Part of a small language model's weights: rotary positions.
Each number is 128 + 24 x the weight over its row's rms, rounded and kept within 0 to 255. Layers, rows and columns count from 0. Numbers have three digits each. The size before them is the row's rms in percent of the matrix's.

# layer 5 attention key, 256x256, rms 0.0952, rows 100-199, columns 128-191
095:175102138154148139112119118109134091186116126123142149119089089121129133151101143139101110162133133141141102145125058126140122099091089142092164120143089106113158137124124124135151097108148126
092:117139152122129119167113132153140134170166095097106156097133156070158149143111162094143112064132128136127086164134112114088111169122156126158147133130136154111110126159136106103165149164128145
083:085156117093092172168140159126157128096125108144107110131146103136143082087135111103137114089117138122104149169125128099120115165122112143093174116121139124141124109131126141185134083094100131
089:103095105114134137143130177156118193130141140107161147099141139123155104165114135117102147127112119129134121130138119145171131145149144161139114139135118139131089093154143124132159143147130135
090:136171125168168141089136069150148131124091133138115111123108102119130116133147157129142154124074125151144091157098123112126100063153138152145106138163118115142118121103150145121129063161113122
085:173120122148119155135112124126112145115109138158137129110137098157104142133085127136052131105162168120156136081167119107110161152125126128113077103102101123118149110128116102146090152133123105
088:112134120114081123131124131121108137083093128125091127121091092113081140152131152125100172130064134127145161107124136092142116123147146112145145120106082107108164210126155163160160154120124119
084:118192187117170149122131132113148148109098144146115070105174168115160128110130136157173125134140088102132186117117120149128147115117122129114126109119125090167125082165127156114083140124132066
084:100102088098101111118135154141113117132145122132129140117114111129113127124114135184118129096124147112118107169127178138119126087121121147146143122091169127157117140133177126130117120117091099
091:104143115170111072136112097182053116148104117148138123132103155140111136157125132109148187120108089146123137113146114140122157103089104112123171089134102119155113141111088155087120141114148167
083:135134142137094122106146154143083108132144153135117071144126137118145128137142111120133161133101145126175136110095141070124174079129165119138138153104092049183113101169155112136105113132117139
088:120137142122122100117097158108185083127101124154128131155123120114123132121112110160165099150138110156154166124110155159048108137167107116116121095133165120149133149102154095120142109127107130
087:119124119161120106083137111138128125102140159152107089110142175113149148158075149142118125124103122148165125114130114129110155117165148113150133119142146139123118129094101125130139125134169107
087:052133151116138136090118146108124142101106125103132084184132143084084145170139115152123123118161145180134095118129146131158145149187137132139094160117099120134141172116136124091125116153119099
088:120121149097112108124179155119102146118122116109122100159121110161127138129116125093096138141176153149124169112121111159129179103109115097129119148096114128103145124160154107152170112172132134
088:113132153112103125122136137119149121139140096115105145185115149146079157100142095138121088143141145151123140113148142133170118091148176104109116143118158131080097154117152135136117104142122113
089:163146146111090107138164138134158184103182114140154126133129100146087105102147128112125145135099157112100125108117102159138135147164125141131099123162123097107187149110121122156129165079066140
090:138128143114115143114126144142092130162150116125137142141130145139187102098088113115191093116097123130110125133105129089127122124123141152161122144106158123112128174129125145131167163139119122
089:107146118118099154176142080121086151103124148124142149096169130121137097111109106143108158164110173086130136123128130107105140133121100155128155146117117152156156083133136094141136154098092135
082:098147112136110155104103178178126144104123149117124146152113174173098135094135116131117175135128141138121144126099083096146138162142129144105124098162114085102116133113167150205144160127143121
093:169136125143126090143152166097109147127189114134150140140070134168143098134120131107107110151153087123130133147184126132188140124116152158106121108111173126090122109174158102134157101153129129
086:103126133138123145126122147149127120152127115117106163119087119108138104130122137113153156103121112137121150173116150147143152094136158147121105093155117115171142120153122118106149114130140139
085:133127147125082147177113138144120181124140133134140127121107123143148099157150138164107086106128130156171103174156162152094129131155115131094059134139130129124159144121117102107100122138104125
083:094140096100125093146144088157138142089099142141142127097121153142117122116137110143143119141128119080115061157148106154112116073127148130142161126133119124084151120122113115085155143103140143
085:158131125070161089157155111116137135111128159105135144156151110111113124119092125109140117145113117114120119117132134076118096114141127142142149112146153142126153134156117126162133161132117093
086:112094092089128117098070124154151111121122152167121119111135120142121115161170178110146124152110104152127156173101109163121139083145140117118131125161119098110097149109130127146091136114086120
087:106117107098131162139136150147125110116105133099147128091152121140125124128119163116157130180132101133167116107164139103123101101125116101090173124128153157174102139126094136109082164147104127
093:113083092122054134079142106147161081157089167176119131103127130138129098101145108127138144158151116133128115109170143121128145157146127125128184126106145159129134174107132136133149118148132139
055:145133111143082124187107149168134131108165133115149139144073140144128149109124158137136133106098164115119149151168091128127136116146138151153123107114141108106126146149179112111164177129134088
061:134153160112098206161109140146135133114125114126140121118113200143094157097119163116101067086134115113089156104133137105129174125142113168141146150122095149074141139107135106120137159133168122
068:105119118146120132125181155120129094178155103154097103134147092109151146099171130113145181113124109134121143126132124132116116121132114129141133144143116103132066161104152097127153107128124100
082:134146151138106145095134084149132156135140134129145114130081129140140110135130156125143076129141135108175139136119178125159136168106160134088144091093151131112126112142117129138110155129146130
080:136165171100118116117113157158131080130148145143138128127125125086111143146126139084102150179121143128103136109137125135124133099119124126133115141149079187134126152135155099127173057147102126
115:077082115127158137164177149138110178168109131156135152099115118134132072133086160125120137155118124138131133146113117124113119147103121094085109120138167111109134095122099154140120138157137088
126:077148140087088106110131110086161118137115130094139130122105134156170110132080134144144086158156133143137116120152115099077120129095151135163115098154074103141126123095139132115123149138127101
133:150087109145137117137113179141088109071158096108103154165084151090134127092121101158118104137102116103152139149164125139124129113122134147102163118105103111135109092134119136113135129137101139
061:099134131167111105118138108153106112114139138124115139108174144113155166124115121138155176150121186153099119137093149152129117122151097081171136131142141105165152112090134155108121090126156165
067:134118115157139163187137136082132125087145118128158121161178069090138171125161145122159171161140111138110133132137106135098147097117089114174136149134138123118138129096127126129115117154117108
059:131102122120110153092125110126148101137097128156128119085120152107148153152128095118107154126144158133090108128183125170145123158152126123095085155135104121147165116133122134160100090108178110
073:147168126119190115146138166137132140121133119055165139134146145136095157095099152150124127144095154082082131134151149121133122118117122125146188106109134151110147136133121103139096186138139127
091:090152138107109092106142148143131141091123089168115106162110113091146113132123144125157141145131128124116110171162152104111123120132113120119157080115098141139164120110096136160094130126111103
119:145144149095125127104088126127156104122113128088167119151152148119119102119092083141091143115129105113102090131125148112181110162080086140161151146099113169129119081102122136111150084119132095
142:054130141133170100127126171125117172140145108151117181146174146187154169126145193108168137090067093100118120104137158144111115149132146135121090146137129123142119149138145070186082120148123143
135:112125148098107123117165151123104139139135098170131177164130099105131127133101105116059098145148114154094136124080144089168165154120144133111057114123097133154149124136153132122135164142073140
133:146104155148096128092153083099130111114101154125154135065143133113157123097130170173166155146099120113092147140126085115111100146128184170128126163130130132170141126124089136112131132163169134
136:159115159123103128144137152124113140153098183137133141150146135145136122093116157103135118093119198131142134128126089146106116093154124124134146127165098122166125160123107149167125184155111137
131:136114133121071151181122150153126111109107143145133073154134096140138135163136112128141100152132064063130117156121109094122140128092169124141119119117112138107109147164142084107144160091147110
136:171070144144159147125143102112141116131159109120129143128117144112143137182165146106109081126161140163150160085110099116112110142122167106121105096122112124116140136098139092110111136110108118
133:153159128118139094126126067105072150128116135130112131140118176160162137124112102100089080106164111120111148121139105125148131099107087107117163165155128115109086081128076140141171127101144129
130:110133121158110097080153150162110128147118093099183131078108127092121145106127122107170109160109136087153182081156155118131142121092116087113140135133118106155107114058154142119118178162132146
136:155168172120109198097128114112115150097148109155161148162136110131066145135112121108153124145156135164112123162126121113121126130135113165049130155124096122159145135106087089171164119144118147
135:113118117110126129119144139095112147124127128123123113099155144098141122155103154106146128090115174123094152163108159146116170111127141094131169131121147122143111121103111108129100094150075145
132:111145122114172141077172129171122161166135155149101085102123123161109145118106110154142114102152167121148106138113122115179151072154140112098129093107094188130113124143163142117130129141141085
133:139144117087133119146111120118073130140089176135094085119140148132116142117164142150158135135078132168116125177121140153118107111151156123113106135117113155082114151091130137139151166125128108
131:147106115087116144084144121127117154104129090111140153109158108123175108116120156089111110127116136127161132175130146071131098126115134164107073162175139104096149154121127133138122150119177123
128:155115137103151125159156134116112114167137134139117116109114119075117175157158158100105093132119143098111122143133112123124165135113121142181104136091189140126096125152146139116137151113134154
136:119139142086139118192119138103142160142081175116127124162121110162162130114121100115124159163112151118130171124116128135145118095121084125148105071130091130162137116152152120118128085157133143
138:171129098165097149142159122122179120111120135120119143172127116098071128156104150127089122131121142137113150115148113137130100144149087103133122123116094134123113107144111144144085156120159120
136:115180124144168112086073157164130147179114104123130126153128149093109137147079098101119108084110137167120140132133110124127077109133141131132100086134145148130082106165151155122101158142116107
137:121150074147115100162139171142108158143106104120117095128126053091139124078112133121078113109140141147149161110108084086161146147093125122124139099103150173134134125086143065110162127109121107
133:156110128143138141086146117140122115074152132146101152138124088103133120098125133131111087185117152121117135131122111140131124152139118106121125098144156106112120159146132173140180110178146113
131:110107127127118096131098103153110146127083169119144152184159129145133139142174135137150116105126116101128149090151127104170102107145151161074150156153131149119142150136151147106140163120109125
129:092140104084108159137138123181153140124107082128071143104130148142153142141123117125151128120132165109123137155116156132138142101107105148138150149124120120146176121096149163132162136130130160
133:098116108117142134119135102129144124144124140123101112072145099148122126136150133112116166112129129145072126127183189130126147125104151101107100154126147145078144124094148135136131106146118097
135:167134127155163091106122138108156089165083126128172130155107112132169124149109193124090118142133101118130110161119115135165098120125140173131140133145147139107122108148137110103110119114139161
133:109125116137106108067172102123139118160140099133127131130132125154118119102090116154107153151148138123092091155164154116131131111131121122130165154095078143119081103147166083160104168139202132
134:135128124147081123111131142129154140120128135119199128127180100122101128093143100105106143134147100138109167169133116099125155092114146103161140127197140148126137156155128134102150170153097176
140:112166135131102112159145171136148083122097066127092130106136126108118130081136136152151130159104148094143081133120103147191169116065119154152148132122119124125173143121140132114151132128121092
134:118112105101112185095133071128104112113135107139111187114130143137128118123109180114097133083164143122143113101114127154090087110135158117182146102115114082137157175170161166151163144129160134
134:133104123131114131128125185138114194109129167112124103139182124116145137117146133149188083135111124148162105124170077141125140148111127126093107104096107131131147115106107145109085120133160113
137:125104140117113132097140153080109084124141169095105132095116128138144100169104115121088187082118168113084145115126102165140129111084145181123095158142139123177164097096136135130090121121135112
138:133149150059130101136152135160179169115136109155110137117101120141132136111130121145132165103149147096106135121075147091139143136177117130129119115117119160124145137113093124099110128130120183
135:121087098134123118146107166109104162136129143118146159154132115129115124119117104149153139130137089109096072135102172124143118122160126079110102090114097101131151122159107187125152157143138122
129:179159112126042091109121127124098139115133135133145108087168154138135151122132133105135113092087146173133152147146113123077133131121122141152141097111149117124110170109112149117139086152127093
139:140076112115118115105137120131110135094133098125155164137169186120109114123144111142123157142104124152124125104135131146121146129100088108118112122137096079156129134113136147109115124069124067
131:132145125128125090119123092122157108096113112145127119104101084121151096175110085130178084124152110113145127098106106167114131154127162130135116162120094128128149140148122126180137125120102105
138:119149162117124185146098131178162133118102150124133144096120132144143079136094126125137155122149061142123116081121186127139125120132096153122129098130133145142122152095120121068130125129130088
133:139105104117127158096111149132114148102132115107129156142119100129149127149117148102136155151135143143098126171108104091155141115167099097132133144074142114085155101107135154139135118137112066
133:125137141115136158117067156136126130123129119146113130151143115120078064157123109146104135135126103141142116181099106109093167107151114138192145182112131109121140121120146149093120121166107138
141:131107140156130166110137148121127122082112124119114078150079114132138146108138126127146163123148147160095122128102181188099141168155080145118093115124155158104143164128105130093131135153188089
135:083128107097164118141110149147128107144123122154171150121120115089124134163129208138117124193123113132185117136138116142142145114136087142148138152135114136150184129137137183124138154120127120
141:134121110161124120149157114116137128152156152102111135099121140160128119120100100144138084127138133128145090104104155131125116140097118135105125129125146062135111133138132103152163152169091118
142:129120130130135113150129147148113110129153135144133124142140132145123143136107154128108120178110108130078110116127132097137136093134121148144095106148093150115082107098130110119130140115122143
133:104167144141133150093144154117094129078106136122091148137153135105142134124137143119181131118147130095154098170134147118094125116168119118148135122133113122090118126115182129132170119114088107
137:119126083111111157099136155087141161173082078097117120119125138097096136086150096073131141148111097134101117119095151129154102143142140123148055152139119129160129129110150144140126165148098144
132:170130138149136103091123125148128156088099150154139129106102159129129098085147088129138123088138106138123105134159130127135167129159123115142129114160123108162119110153113122115156105121125116
133:125115167138107098138105165148138133150125123092141156097131140123189104110118097090113132148102133121117130074149128078132148123145129111113130134164092111106133122152175143133134182134170133
131:100171101124114122139157112101118144103118119122172097098120119143128126149181146138101121135119157113145093138143087092107113148115105192138197113154131098114116120145126185090129130164119137
132:144086104069161107113135121133116139168116150107125142092123120065130106153136133158104128134151113129161129130105143125093151137099126107128127102135125118106125116136119139134142156119116166
135:098087166091146140114130079100096143165160131128115116125138157145095152172149116140146131117179080129088159179129103138117181146108110144160131128127153111102100172170148098122098171116088117
136:146128129143116104096148106100103150129125171154093149125137134136126092161150135098088107133107142104121100103120097096129133151136143153104131123117140143136166114177130148107129127144109175
134:144129144097138143105139077097099131161126101126173120101082145098172152139126133179146125133166150139194106104157119162153102135157133123154126147176148153139115060138094118123157139138144161
069:117102121089115154139142101142128163158104106151118144144153179136126141115141105131101110162149173166134120121123111106081112144166143126144106148163169126126125133122198146151130147103153142
077:084133146124114118093161135118128122135136116161152128103122101108125115134123145117140102075147108097182120158121147110145132125117145135155168105128122101113108144167113123073156147161098155
079:106091133152078132113127113107168086120131133140132124108145105093171131133103125130122161141119132108128131093147139105157112115124148142132119130137149086114118191083150102142130133152136156
085:126122147111112131101135116143119127111146142182133145161127148098076135134135149110169087119120163117136075127112096151156129099091111108111143136136192101152135141105110149140122143105113123
089:094079142161143115106126120127135132145146155127111130102157133138096147124142133136119076095137168130167101150157119122153157128125113164141163118129136129120117100113144082129086165151154153
102:149151075099118092128118135168137128107112171116134146127089119154147109117158102115124101112132129148138140130134119111172131122147149116106102166154114109119098153085129154136124104089152096
082:088090155117122157117167149120140082129139142134163119118144112113144149134089097105140138145179099097120121126136151129088161129184091104142178106131155088157148139162138122116167107119141115
086:091118140120133135125111137137158103131149102150136099146129139137183127140148145170135093134088080133110104127123086154132153119122126115130135157141143092110150127143142135150129180098179140